Weights of a small transformer language model.
Size: 4 heads of 32 (2 for keys and values), MLP 512 GELU, vocabulary 5698.
Training: a variant of Adam for these matrices, 107M tokens, 3278 steps.
Each number is 128 + 24 x the weight over its row's rms, rounded and kept within 0 to 255. Layers, rows and columns count from 0. The size above them is the row's rms in percent of the matrix's.

# layer 10 attention query, 128x128, rms 0.0699, rows 80-95,112-127, columns 0-127
size [ 90  86 104  92  91  97  90  99  89  78 102  94  94  92  96  92  96  85 102 115  86 100  99 105  97 107  94  90  97  95  91 104]
[[146 119 123 135  92  97  96 149 121  77 118 102 120 133 157 153 127 173 136 128 135 134 116 136 129 122 151 138 114  84 124  90 158 127 114 137 115 107 110  88 102 125 188 124 153 110 141 104 146 137 143  89  88 144 125  84  99 134 109 105 127 111 193 150 129 127 100 137 104 103 122 119 126 159 122 120 123 134 142 153 110 129 142  90 153 128 107 140 176 105 136 105 120 136 105 119 143 104 124 127 151 128 115  78 141 169 170 158 137 103 130 186 119 111  85 118 169 137 127 173 129 121 119  86 108 114 182 133]
 [ 97 153 139 126 144 140 164  78 154 118  99 128 107 138 130 121 117 160 133 107 119 107 133 139 136 145 121 145 118 137 133 163 156 148 125 148 158  96 136 116  86 114 136 130 130  98 109 100 177  97 165  97 118 133 129 111 150 108 146 122 147 172 125 144 122 122 122 120 125  87 138 143 190  99 136  79 147 103 112 161 135 122 121 157 174 130 115  91 134 161 112 148 117 118  97 104  96 148 129 115 173 125  91 131  96 151 135 110  97 119 137 112 129 154  69 182 117  95 159 126 160 145 128  88 156  94  97 111]
 [133 108 160 187 108 146 128 162 129 144 140 161 146 143 134 121 140 124 123 135 106 143 147 132 116 139 128 137 182 100 126 137 113 159 122 131 117 173 141 122 149 141 136 128 113 135 141 117 112 158 154 139 136 134 137 179 123 121 156 104 131  98 152 146 108 144 133  97 107 104 100  59 142 147 126 137 135  92  97 133 162  95 137 132 146  80 140 132  80 101 131 150 170 122 140 130 113  87 145 112 148 111 167 150 130 158 125 105 142 119 121  69  80 130 135  68 117 102 106 159 127 169 108 156  89 143  90 140]
 [147 125  97 131 108 108 130 100 145 137 157  70  86  68 133 121 114 140 155  88 126 141  96  85 117 148 123 143  87  84 137 145 149  90 144 103 166 154 111 163 158 124 117 110 109  95 105 181 104  89 142 102 117 109 133  86 144 148 125 122 112 154 112 130 155 126 109 149 137 158 143 159 122 148 140 106 135 144 168  96  95 137 115 128 125 133 131 165 149 148 133 139 137 152 135 111 172 118 117 101 127 102 102 151 140 135 118  87 115 155 147 140 135 148 148 145 111 131 108  84  98 133 160 105 132 129 167  82]
 [118 125 140 153 106 120 130 115 137 125 132 140 119 149 157 141  91 150 145  96 103 119 173 123 155 121 117 134 148  70 115 168 164  90  92 135 113 121 105 121 128 154 131 123  97 108 127 110 123 131 172 103 103 118 135 109 144 142 111 100 118 137 166 141 131 148 126 153 140 104 123  47 123 125 135 140 141 100 100 172 134  79 127 153 160 125 137 139  79 129 118 134 149 128 133 122 147 104 148 166 150 104 168  85 139 164 109 148 146 118 110 150  88 112  95  97 172 116 123 178 130 125  80 127 112 126 101 165]
 [125 136 127 155 116 167 115  88 121  93 142 120 154 142 123 159 176 111 117  99 121 147  89 133 141 117 115 164 115 124 168 171 111 134 170 100 154 132  99 162 144 114 101 103 120 137 129 156 124  93 129 124 154 101 141 149 141 134 119  92 160 154  87 123  89 130 147 163 127 122 135 143 164 144 110  71 142 142 119 115 128 165 167 126 184 151 121 138  96 132 118 173 107 121 124 105 122  94 134 145  75 103 109 130 119 146  95 109  91 117  93  87 113 158 123 164 113 109 126 151 146 133 139 130 123  95  88 118]
 [ 93 146 170 147 137 151 153 132 150 147 130 123 183 139  77 102 130 104 132 140 112 143  76 156  83 131 136 126 124 167 142 139  87 152 124 133 155 180 135 146 156  84 124  67 120 137 171 140 114 155 128 175 134 108 141 146 128 131 126 162 190 103 106 146 122 142 138 106 133 121 138 145 156 166 101 106 112 118 162 128 149 138 127 132 154 109 148 136  91 111 133 142 106 139 138 142  96 133 112 127  80 122 136 160 142 109 116  79 130 137 130 104 141  94 156 149 111 115  93 156 132 117 148 123 127 104  96 152]
 [116 141  94 106 102 139 116 109 115 145 110  85 145 155 139 112 138 136 137 147 151  92 184 129 131 114  82 116 160  90 106 151 101  90 127 110 161  83 138 146 130 106  93 153 115 165 118 142 130  89 145 131 177 125 157 116 134 144 125 100 104 168 122 116 102 126 111 128 138 138 163 159  90 116 114 142 140 166 148  73  79 119 165 128  80 168 129 100 103 123 134 110 141 133 134 143 160 158 111 173 105 141 129 140 122 118 113 117 102  96 144 150 128 110 144 151 150 109 173 129 172 120  99 155 122 119 122 135]
 [103 112 147 122 141 128 144 131 148 107 141 148 191 182 159 150 119 134 121  84  67 176 111 136 120 101 146 157 144 121 163 124 142 141 125 128 174 124 120 121 163 147 120 106 140 115 172 118 136 123 163 114 107  94  93 114 140 134 114 125 159 127 129 147  98 142 134 122 112  88  90  77 163 163 128 120 120 116 142 157 143 126 107 163 154 119 133 122  97 126 106 159 134 113 140 142  96 129 111 157 143 107 117 105 128 140 115 157 118 142 110 104 119 103  71 120 106 124 157 153 155 103  79  99 143 138  71 141]
 [114 156 123 162 105 143 160  92 139  91 130 147  98 103 130 163  83 142 111 142 142 114 135 125 160 127 162 112 105 128 144 171 143 139 106 140 131  72 133 135  93  95 148 141 130 147 133 114 124 127 180  83 117 137 134 116 131 154 155 122 125 140 156 163 120 129 109 121 104  76 143 104 161 124 120  84 149 123  90 157 139 143 145 116 166  73 125 113 113 148 106 128 120 137 117 140 106 133 183 131 172 131 106  82 113 148 130 106 124 137 128 122  92 143  75 128 167  94 171 163 152 130 127 110 127 129 124 166]
 [144 115 103 104 137 137  75 137  98 124 104 103 137 117 122 141 147 115 134 119 155 105 138 128 173 125 150 122 106  87 105 134  64 144 155 116  99 110 129 133  77 144 161 192 122 150  98  97 149 127 120 113 140 183 134 159 121 114 121 139  65 139 123 152 103 133 119 130 108 156 134 122  98 116 164 132 124 148  60 107 111 123 128 142  96 145 120 111 115 122 153 134 147 104 137 155 150 126 158 165 142 146 117 158 115 113 125 127 100 109 152 133 130 135 191 123 149 155 141 108 115 151 111 158 118 180 149 105]
 [130 118 122 151  82 117  97 141 121 117 113 139 147 123 149 142 178 120 129 156 181 108 131 165 171 128 137 106 130 107 131 107  52 117 137 101 109 119 120 108 106  89 141 137 127 146 122 109 165 130 111 135 130 172 121 134  80 143 105 136 115 144 148 118 107  88 121 108 129 122 170 194  86 148 123 130 131 154 133  76  87 151 129 101  83 133 123 108 103 114 121 119 100  94 136 120 123 104 123 169 101 159 109 163 140 127 125 121 129 108 130 162 149 106 191 141 144 144 116 166 144 111 107 147 123 130 134 127]
 [126 154  99 111 146 112 143 151  68 153  86 111 121 148 127 122 139 122 146 151 117 103 128 106 129 108  87 108 147 163 120 132 138 110 138 134 100  72 149 119 134 154 105 163 125 131 160 125 107 160 130 123 149 132 151 134 117  98 150  94 129 163 123  63 112 169  99 117 106 129 148 119 120  99 139 184  95 133 167 157 163  90 151 113  97 142 123  91 141 100 154  92 135 132 120 170 147 154 145 126 154 134 138 118 128 124 150 159 106 115 126 172 134  95 111 127 156 102 167 127 141 121 111 161 103 129 144 184]
 [134 102  84 123 105 130  96 161 101 158 137 107 116 138 125  95 125 137 146  93 135 134 154 106  91 136 104 123 141  87 110 166 131 115 118 113 143 150 130 112 202 191 131 131  97 102 143 169 108 143 130 177 147  95 158 110 113 142 104 112  91 124 120 121 138 137 122 158 161 165 136 126 104 140 151 161 111 133 170  92 117  93 148 135 126 151 149 170 125 110 141 142 156 143 157 111 176 108  92 122 115 104 114 151 128 105  91 149 112 148 115 154 124 162 155  96 108 123  92 100 120 125 121 167 136 137 147 131]
 [124 126 145 119 110 105 168 118 119 109 156  99  87 132 152  99 131 203 155 121 111 136 139  87  99 166 124 125  85 134 126 148 161 135 127 118 187 127 149 115 129 149 112 106 112 105 120 164 108 123 144 100 155 121 147 112 140  76 115  91 163 164  98 127 132 164 101 149 124 112 126 142 161 107 167  74 128 149 155 161 132 119 163 131 184 125 116 157 137 147 111 137 117 138  92 143 147 140 110 111 146  86 126 128 101 127 120 137  96 147 139 128 132 150  82 131 137  75 137 110 119 142 153  98 132 110 121 117]
 [110 154 115 127 127 114 133  88  86  97 125 147 140 141 142 168 156 111 149 111 147 167 124 154 171  92  92 129 116 142 140 148  93 144 177 108 125 113  75 148 142  98 131 124 148 140 131 127 158 104 135 124 116 139  86 151 110 102 155  85 124 147  92  83  97  92 100 160 115  98 150 175 170 103 121  83 112 159 144 139 132 146 134 121 126 157 109  92 132 151 111 157 105 136 137 109  90 151 135 114 117 134  91 103 122 113 128 145 117 114 145  92 154 134  92 142 124 110 159 111 138 103 130  87 133 145 108 171]
 [165 110 116 141 135  79 126 144 123  87 108 100 130 106  94 134 140 163 127 110 151 131 165 136 118 113 155 111 125  80 136  88 141 145 114 100 130 153 116  81 127 133 194 162 154 120 165 114 105 151 129  98 128 132 124  80  57 112 104 125 150 126 180 136 101 157 125 151 134 125 123 126 141 170 130 100 119 131 126 119 107 142 152  95 136 135 116 165 136 117 136 130 141 142 129 155 141  83 133 112 174 125 126 117 149 140 158 149 118 114 120 178 124 104 140 109 164 129  89 136 129 113  90 118 107 123 189 129]
 [100 167 124 114 123 105 124 115 102 104 105 129 126 171 126 122 121 143 130 103 121 150 125 124 146 147 166 164 108 134 155 135 137 177  96 138 131  84 145  49  79 136 155 128 148 103 152 119 145 130 171 102 168 118 112 128 136 120 190 124 128 159 133 157 101 109 116  83 112  84 109 101 171 148 114 105 118 101 120 134 162 134 157 117 145 108 106 115 113 141 116 142 155 102  94 118 131 124 151 118 167 116 112 119 115 167 124  96 143 154 122 161  94 144 103 128 171 133 175 138 144 133 118  96 120 100 141 130]
 [109 102 182 150 151 128 132 115 129 130 158 160 176 155 142 106 146 145 110 155 133 117 132 100 104  77 119 175 143 151 149 128 160 155 129 121 114 181 134 160 116 110 119 106 122 125 153 144 124 106 145 126 117 107 118 179 167 122 126  80 143  97 149 140 119 150 143  96 129 105  90  94 122 126 138 136 154  63 115 173 125 114 139 126 159 125 170 157  81 121  92 146 112 113 158 100 122 103 136 141 144 120 170 148 147 134 121 110 147 147 125  76 125 132 126 100 113 133 115 168 113 143  92 137 131 134  87 136]
 [142  95 113 103 148 128 148 105 157 150 166 110  99  70 136 107 114 135 125 108 149 124 111 117 122 135 112 146 112  92 116 134 150  76 116 131 160 135 108 156 149 135 110 109  94  85  81 152 118 128 114 114 115 114 138  71 141 138 131 146 113 182 108 113 137 121 124 140 150 139 129 192 128 105 164 112 112 145 172 122 103 136 124 139 118 154 126 200 158 142 144 137 136 133 128 100 174 133 113  89 122 114 143 131 166 152 142 119 119 137 135 116 137 134 130 127 114 131 111  70 109 132 140 139 142 109 187  71]
 [143  97 121 172  99 123 138 139 124  90 120 133 166 158 152 118 159 148 140 112 118 124 148 116 126 103 124 130 140  62 118 102 159 114 120  99 143 134 117 108 125 142 164 146 120 118 137 126 116 107 136 112 139  96 142 134 120 121 102  93 131 135 169 114 111 152 111 165 106 114 134  75 152 154 130 115 136 105 111 119  91 113 142 113 139 113 115 151  74 128 124 127 163 169 121 137 131  77 136 111 166 137 161 114 143 177 113 136 142 117 119 172  71 100 120  88 174 119 165 169 109 109  59 145 114 124 127 123]
 [108 151 148 155 121 165  98  97 148 128 163 108 147 130 154 186 139 126 125 113  88 168 107 115 138 107 115 188 121  94 166 126 160 100 136 126 159 146 115 170 157 135 111  99 114 118  94 142 152 133  97 124 145  89 143 125 171 132 111 132 132 171 127 140  87 141 186 166 141 133 134 137 116 139 147 109 111 126 140 116 141 150 143 154 158 134 137 165  86 144  83 142  87 131 119 123 148  91 153 130  73  97 137 129 147 154 101  92 111 135 111 123 126 135 116 148 150 121 108 150 134 125 133 121 167 101 111 100]
 [ 73 162 152 142 124 146 140 122 127 140 127 151 148 147 121 101 124  70 138 148 120 137  73 107 119 132 117 124 122 199 124 147  91 127 117 145 135 139 123 171 152  85 115  85 127 142 158 156 151 137 142 155 124  87 121 142 152 156 152 163 156 129  94 140 123 106 106  90 142  97 127 136 138 159 101 118 123 141 154 139 172 138 147 139 133 101 160 103 110 118 112 133 101 127 154 129 103 124 147 131 110 137 125 153 104 153  99  67 122 138 118 113 150 150 108 152 112 154  83 161 170 158 173 133 123 123 112 162]
 [139 144  56 115  91 113 141 138 130 172  70  74 143 133 163 128 177 128 151 115 146 103 151 131 152 127 106  82 143 109 143 161 106  84 144  77 156  94 136  97 136 139 124 139 125 150 123 122 124 111 156 134 172 128 142 132 107 136 139  96 110 151 115  92 128 124 132 144 125 124 204 137 122 123 112 146 123 155 114  80 103 101 154 109 117 145 101  76 124  81 142 125 135 137 139 148 130 108 133 147 137 127 153 142  95 134 110 116 105  95 125 148 117 119 157 127 137 109 168 135 157 123 109 161 120 129 112 141]
 [110 124 127 148 152 152 125 143 139 103 144 144 172 173 127 122 121 151 141  96 120 162 147  94 163 129 154 177 149 116 166 105 152 152  98 148 147 128 129 116 133 166 148 118 119 134 174  99 126 132 128 127 145 134 131 128 145 124 120 134 150 153 122 110 100 118 120 113  96 124 101  90 134 159 128 111 112  97 148 127 152 142 145 136 149 124 107 141  50  94 117 123 160 110  89 140  93 143 108 131 161  80 148 111 151 140  97 175 153 107 144 106  86 123  79 114 173 118 171 144 153 104  81 110 137 131 102 136]
 [137 170 108 167  86 139 121 140 108 123 130 111 144 137 101 139 118 133 151 106 146 159 145 135 166 133 173 103 122 116 147 145 149 154 115 120 116  90 131 103 125 131 161 159 127 148 182 124 101 121 176 120 169 146 143 152 107 126 137 121 153 146 134 159  94 143 111 143 112  82 116  99 144 136 101 132 154 107 127 132 152 133 145 123 165  80  93  92 101 126 134 131 145 133 101 142  95  97 155 140 160 116 134  96 112 157 119 124  95 116 105 124  80 139  95 118 174 108 184 172 136 125 118 106 106 114 115 184]
 [141 127 122 116 147 107 123 136 114 136  89 138 138 152 140 164 166 140 121 142 118  95 160 133 164 128 125 131 104  84 104 147 101 128 140 122  97  90 116 123 100 139 123 165 110 138 102 107 160 122 106 103 118 178 113 156 121  88 125  99  94 133 148 136 129 143 134 108 139 146 157 102 120  95 161 107 108 104  63 149  93  82 127 144  99 151 137  85 123 131 104 146 124  98 165 119 140 157 166 181 103 145 132 133 117 106 130 119 156  75 169 104 148 119 164 132 116 129 141 109 102 159  95 177 120 114 125 107]
 [160 136 104 162 104 106  98 137 133 134 118  98 150 120 137 140 171 117 141 131 144  98 152 141 125 139 143  83 109 120 124 121  59 114 152  92 136 148  96 111 118 115 183 135 133 160 110 100 142 147 152 141 124 174 120 175  87 123 138 123 102 141 143 130 121  85 117 144 148 131 193 152 101 131 116 113 115 135 116  81 106 134 154 110 101 107 116  91 132  82 141 125 132 144 158 143 100 107 147 144 134 137 109 171 144 119  90 112 124  75 117 166 138 145 194 123 126 125 128 143 128 112 110 167 108 140 129 122]
 [133 151 105  80 119  92 153 130 112 171 107 108 129 155 139 154 115 141 149 153 114 116 141 119 121 139  74 117 136 165 143  97 130 103 134 111 115  88 132 118 139 120 100 102 120 137 133 137  80 101 134 115 117 134 139 139 128  99 116  90 133 126 168  89 112 191 130 142 140 135 172 111 155  92 119 175 114 127 148 136 151  89 147 130 128 146 120  90 155  97 102  97  90  92 128 166 135 178 119 151 135 105 136 106 129 113 169 153 118 124 166 133 163 107 100 148 148  83 166 143 147 124 125 113 101 135 115 167]
 [118  66  99 119 117 140 125 116 111 146 133  94 133  93 148  97 120 134 154  98 142 115 124 120 107 131  81 139 131  80  97 139 136 101 139 115 166 150 108 144 187 136 118 113 106  96  98 161 142 113 123 139 116 126 131  91 126 143 102 103 113 136 130 114 124 147 131 147 137 136 164 167 104  90 134 131 111 159 178 111  93 135 132 126 117 167 174 176 139 127 144 123 113 142 168 112 178 125 103 139  94 129 129 146 128 101 125 124  80 138 148 142 165 149 153 141 106 120  89 111  95 133 161 176 116  91 129  92]
 [117 128 149  74 106 133 146 142 111 110 150 117 133 162 140 101 121 140 123  92 136 121 150 126  79 121 125 178 112 155 165 135 148 125 117 130 169 129 159  94 120  98 159 112 121  95 128 131 144  88 147  91 145 128 114  89 140 100 157 120 162 171 121 154  81 160 112 115 130 117  93 143 146 117 126  68 133 141 141 116 155 165 146 113 127  85 152 185  86 136 109 136 117  78 100 129 137 120 138 145 162  96 147 131 138 129 112 135 123 166 146 117 107 143  90 143 158 131 164 162 108 141 152 120 128 103 132 104]
 [143 132 130 100 132 115 130 103 154 155 136 105 134 130 175 174 145 120 138 124  99 165 125 140 139 104  92 112 128 142 118 129 133  97 149 142 133  72  58 151 182 104 123 119 100 107  98 106 147 138 113 104 106 117 108 133 125 119 117  71 150 157  94  81 117 129 122 136 128  94 135 152 128 125 140 128 104 117 155 157 130 124 116 132 121 157 106 110 155 132 127 141 103 100 151 107 117 180 111 123  97 123 122  74 144 140 111 182 160 113 166 134 150 132 100 142 126  97 172 103 138  96 134  83 153 148  97 139]]
# layer 10 attention key, 64x128, rms 0.0684, rows 48-63, columns 0-127
size [ 90  81 105 106  87  97  98  99  93  88  99  98 103  95  97  88]
[[135  92 140 106 141 139 113 137 146  84 110 167 127 111 138 160 124 150 139 110  98 181  91 121 123 162 150 104 114 133 133  99 139 143  98 102 160 146  66 116 146 110 165 147 135 115 120  79 115 117 166 140 130 130 106 155  87  93  83 158 103 147 163 153 134 153 119 149 123  81 132 143 114 125 112  50 135 113 155 148 117 142 149  92 151 128 129 164 128 148 120 113 160  97 117 124 113 111 101 122 139 123 123 112 164 140 167 155 125 122 137 161 116 144  93  93 150 122 121 115 147 116 117 128 121 183 124 132]
 [133 141 162 148 128 121 115 124 114  49 134 140 137 160 116 153 114 167 114  92  81 164 123 141 141 181 103 127 158 148 146 111 143 166  96 124 115 105  85 130 129 112 145  87 125  81 140 134 146 133 158  96 138 117  83  83 148 117 162 151 153 152 111  86 127 121 127 114 102 120 150 122 127  95 109  90 140 134 145 123 147 107 151 132 117 151 139 106 107 107  87 153 107  97 133 109 135 152 158 110 121 125 105 134 129 159 150 139 118 100 127 147 139 132  76 173 144 122 159  89 164 139 127 123  98 132  97 126]
 [127  94 126 167 157 149 128 161 171 166  98 137 166 137 179 130 126 151 137 146 142 124 144 132 122 132 116 149 204 110 134 136 121 106 124 135  85 129 150 153  97 107 148 138 141 163 164 132 134 104 141 131 131 147 113 126 120 149 138 114 135 103 140 158 143 107 136  83 148 111 122  85 133 122 139 141 148  81 122 161  94 137 123 140 122 116 137 140  69  91 121 145 126 130  97 111 119  91 135 146 162 138 147 111 118 129 148 126 163 121  99  77  64 100 142  93 152 138 125 142 103 124 112 141 136 118  60 146]
 [117  98 103  92 138  99 141 126 161 160 129  97  77  99 141 118 124 131 115 124 156 107 121 108 118 109 118 150 113  79 109 126  99  93 130 125 133 153 179  94 113 157 104 136 133 105  97 174 132  78 109 149 124 119 110 127 143 117 107 142 146 141 155 148 145 180 120 167 105 184 128 155 140 134 129  95 109 175 144 120 108 132 141 168 122 128 121 143 184 141 136 139 121 129 105 136 167 122 132 102 132 141 123 145 130 127 166  83 106 167 153 150 147 136 175 144 115 148 101  78 125 116 151 121 146 125 172 119]
 [140  94 124 173 131 152 127 115 141 126 113 159 142 149 161 168 131 161 124  92  95 175 141  82 134 157 127 157 174  77 121 111 151 128  65 147 152 129 120 126 151 131 134 119 132 121 159 132 103 122 144 135 135  99 124 103 126 110 129 120 120 174 141  96 135 153 101 116 136 104 144  79 127 134 107  92 134 109 125 153 116 136 160 113 141 137 114 159  58 140 127 108 149  95 125 126  90 105 106 132 128 104 135 132 128 146 131 158 153  76 113 125 109 147  95  80 165 115 135 129 124 127  99 130 121 157  69 149]
 [119  87 116 124  88 156 138  99 137 154 147 144 161 156 178 126 162 137 102  99 124 103 138 136 124  96  99 136 132 128 180 170 111  99 125 141 126 136 156 168 116 126 107  51 152 141 104 131 148 131  94 102 124 100 124  97 136 169 108 121 160 120 143 135 123 148 131 105 163 171 151 158 115 115 138 124 118 164 106 129  88 141 159 115 124 152 123 124  92 114 113 139  77 149 131 140 108 112 151 153 130 120 108 162  97 134 131  76 132 145 116 160 127 134  99 169  97 129  95 149 117 128 157 143 141  82 133 117]
 [129 147 145 136  82 119 153 139 125 140 154 128 159 127 130 104 141 126 146 156 146  72 122 143 104 126 120 124 119 157 162 132 105  89 167 137 140 160 123 161  85  73 116 111  95 155 140 170 126 125 132 144 144  84 163  74 119 131 168  92 144  98 145 138 113 130 148 107 153 134 138 159 166 145 178 140 103 120 144  95 143 124 112 137 133  66 119 130 108 109 116 149  94 122 163 117 164 132 157 138 135 166 132 113 128 104 125  85 121 160 122 122 122 102 141 163 111 137 100 174 120 126 143 153 112  94 111 153]
 [107 109  90 151  93 146 148  85 117 124 117  97 113 162  72 124 160 104 150 116 124 142  92 112 138 126 151 103 136 158 124 149 107 134 146 138 158 107 152 131 185 147  94 145  86 104 105 105 145 145 134 147 118 119 167 151 142 108 148 125 108 145 112  90 131 121 117 165 141 152 145 115 108 132 142 119 114 142 132  86 136 132 169 151 138 172 130 116  80 104 158 118 180  89 158 154 107 158 150 146 125 133 123 159 134 113  58 143 103 115  95 130 144 159 142 140 120 108 129 105 152 108  94 163 143 142 132 118]
 [144 113  88 168  90 136 125 137 104 118 153 140 132 170 164 129 141 152 126  97  76 141 179 128 140 136 124 131 167 123 174 119 143 168  88 160 123 128 134 124 126 136 135  97 131 115 178 115 113 119 143 133 114 107 124 114 135 117 110 130 136 153 150 123  97 143 115 112 126  87  94  89 135 161 123 127 158 113 133 126 136 143 158 130 157 136 137 160  78 118 101 136  96 103 132 141  92 118 120 157 166  74  94 143 132 146 148 153 167 154 124 110 112 128  52 129 145  99 147 163 149 148 104 119 128 111  93 156]
 [134 126 146 171 121 172 139 132 116  80 119 173 143 137 119 163 104 161 125 107  87 143 144 138 147 180 136 136 213 132 131 106 125 138 115 130 123 103  72 158 143 101 146  82 130 144 161 123 120 131 165 142 100 138 112 116 123 123 133 116 128 122 117 105 133 117 112 122  93 110 160 135 110 115  92  96 170 153 144 110 141 119 166  82 118 155 128 106 116 129 110 124 152  91 129  89 107 128 113 100  96 146 111 120 132 150 114 142  79  78 110 119 123 124  94 135 129  94 165 147 129 138 108 125 113 159  94 133]
 [113  83  88 113 189 127 104 114  73 136  98 150 135 154  88 119 127  93 121 158 170 136 145 139 151 122 158 128 112 168  69 154 116 130 143 116  95 108 183 123 115 163 116 138 158 174  90  90 136 161 112 131 138 171 138 174 122 102 131 109 108 119 121 107 133  93 118 115 114 136 127 134 108 105 120 108 124 116  85 136 111 140 101 149 107 154 119  81  99 146 123 128 140 171 134 115 119 141 159 157 117 150 125 136 142 125  73 157 136 107 133 125 157 122 142 128 109 166 132 112 133 122 102 152 131 124 115 104]
 [125  60 126 110 105 124 119 110 133 114 111 141 135 137  76 160 175  96 133 144 169 124 106 144 142 139 154 110 108 150 117 135 113 155 155 105 180 114  79 129 157 132 125 147 134 151 136  96 180 124 113 179 129 136 160 202 113 107 124 127 111 115  99 126 113 122 132 146 156  97 158 176 131 146 140 101 125 126 117 103 121 127 141 118 122 129 122 116  84 128 145 110 170 113 196 105 122 125 152 137  88 140 147 151 137  95  89 141 104  82 105 126 146 127 153 120  96 132 135 121 115 128 107 134 140 132 125 113]
 [106 119 142 156 155 150 106 121  96 138 105  99  90 156 104 126 116 100 123 120 130 159  75  81 131 104 107 120 121 198 106 119 122 113 118 145  88  84 165 128 122 153 113 145  98 129 119 105  93 161 135 115  84 132 167 150 120 122 129 119  72 114 159  99 127 128 125 113 169 132 155  96 133 113 122 144 114 152 159 146 158 130 129 126 175 147 115 113 141 100 146 104 163 143  93 147 133 168 114 159 132 110 143  84 122 125  86 167  87 141  93 149 103 142 121 131 146 101 124 120 150 119 109 121 146 129 149 152]
 [114 123  90  98 154 110 124 142 137 164 108 115  79  96 166 121 147 105 157 143 163 119  89 102 105  98 108 138 124  74  61 145 108  88 133 126 138 159 167 143 146 152  97 141 112 138  78 166 135 108 134 162 112  92 130 108 125 121  92 145 129 151 154 169 162 163 136 147 142 145 101 140 150 152 141 158  81 134 140 127 124 136 119 193 124 125 109 147 127 118 154 131 134 144 116 129 163 135 101 131 118 129 124 132 113 105  96  93 119 168 140 135 145 150 139 116 109 134  99  99 101 111 138 148 154 145 153 145]
 [117 126 177 120 161 120 148 146 129 109 132 135 121 128 127 128 147 145 126 151  99 182 128  72 110 160 119 145 146 135 145  95 118 103 115  91  82 132 138 151 159 107 122 103 153  96 122 178 134  94 173 124  95 119 108 100 154 114 108 180 179 145 151 125 170 159 145 140 125 127 141 115 173 117 147  94 147 155 156 122 136 132 155 152 143 126 146 133 151 104 119 125  66 113 106 137 153 104 125 132  99  98 111  86 144 133 154 143 112 171 118 117 106 125  77 158 102 117 138 116 145 134 108 112 106 133 108 153]
 [156 137  78 116 109 105 106  66 120 123 150  98  74 162 146 119 154 101 118 112 110 165 134 101 168  67  97 103  81 147 158 155 107 157 154 168 136  92 173 124  80 142 137 114 137 134 112 104 124 144  78  95 114 144 122 134 111 121 104 101 136 117 141 137 134 178 104 145 176 152 136 117 129 122 117 138 113 146 116 136 128 132 146 141 132 179 150  95 133 115 141 119 110 134 135 108 125 134 135 126 109 128  98 155 100 132 109 112 126 151 104 176 142 126 116 165 112 138 142 162 144  99 166 115 130 126 133 122]]
# layer 10 attention value, 64x128, rms 0.0523, rows 32-33, columns 0-127
size [104  99]
[[167 121 164 158 145 131 132 136 129 132 104 116 129 120 131 118 134 138  92 118 156 104 135  78 129 102 154 145 103 154 141  85  82 125 151 122 129 121  77 191  89  93 142 124 150 170 114 142 114 130 125 162 111 128 130 108 116 115 126  97 148  77 152 149 150 130 116 100 135 127 130 144 119 147 140  68 108 165 104 113  83 188 125  88 113 131  83 131 127 130 163 114 130 142 110 135 131 112 108 129 133 154 114 135 165 158 129 119 155 122 130 159  79  83 135 130 137 144  88 119 131 103 119 142 130 120 178 108]
 [166  83 100 145 162 114  77 117  80 167 109  96 151 103 162 140 102 115 119 138 158 126 151  95 105 137 118 147 139 136 128  96 115 122 119 108 108 127 150 133 145 150  76 137 122 127 110 128 132 204 132 136 155 163 154 111 150 117 123 113 143 137  93 120  87  91 154 131 121 110 123 112 114 138 176 186 116  57 139 122  98 120 123 127 121 129 102 145 139 139 143 125 155 127 110 118 161 120 138 167 133 145 135 159 156 131 167 115 112 115 118  78 157 134 125  97 136 143 125  96 139  89 114 145 123 122 131 104]]
# layer 10 attention output (transposed), 128x128, rms 0.127, rows 64-65,96-97, columns 0-127
size [103  99 102  96]
[[118 145  92  95 158 110 130 106 146 138 135 133 134 118 127 120 104 127 109  87 130 154 139 151 107 175  83 149 204 119 133 181 155 118 132 150 110 137 138  62 147 137  82 119  88 103 142  85 141 158  90  73 136 150  82 126 139 132 138 131 132 152 115 122 120 113 130 144 139 134 151 153 132  97 144 177 121 103 145 125 146 143 119 126 116 145 150 155 106 130 111 151 123 132 143 112 145 152  84 127  92 127 118 147  96 109 155 123 110 145 136 109 167 178 123 101 107 121 151 127 125 123 133 147 145 129  69 127]
 [ 89 174  82 111 132 117 130 122 126 112 119 164 104 147 103 136 152 121 142 130  94 139 154 131 132 131 114 106  28 124 141 147 169 116 113 135 149 127 113 115 120 128 155 130 150 141 127 136 113 119 162 107 145  95 113 140 127  94 144 132 125 142 161 110 171 169 127 143 129 139 164 141 167  92 113  83 127 171 126 140 137 135 134  99 153 135 118  95 146 125 114 130 132 125 139 142  91 149 109 136 130 106 118 106  85 125  78 112 153 108 121 187 119 134  95 132 121  75 156 166 157 120 139 109  87 131 135 163]
 [131 133  75 105 167 118 103 114 104 106 120 127  97 139 132 136 113 120 112  90 128 116 110 150 136 150 121 139 210 116 126 183 132 121 129 128 105  78 174  58 116 158 108 130 111 135 130  71 148 144 115  72 136 144 115 144 130 135 151 138 115 171 111 133 103  96 144 126 129 122 149  81 140  92 142 196 139 127 118 130 146 130 117 122 131 134  98 124 106 149  97 150 148 115 125 149 150 173 141 140 131 138 115 129  84 105 136 103 113 124 141 131 172 134 126 108 132 140 157 117 123 137 143 143 163 119  94 143]
 [101 159  91  93 141 116 137 126 136 106 144 153  86 166 137 140 124 121 155 123  97 147 153 159 136 135 143 110  34 108 164 140 185 119 114 128 142 124 112 128 115 123 174 121 155 148 129  98  93 108 170 125 120 115 112 152 115 128 130 154 110 147 190 163 143 177 132 146 127 140 125  94 127 152 145 131 124 154 127 117 139 155 124 115 135 132 120 129 130 128 119 132 112 127 114 141  86 127 117 141 126  91 108 106  93  97  97  61 134 138 129 190 126 127  93 141 148 107 124 143 141 108 157 111 109  94 129 136]]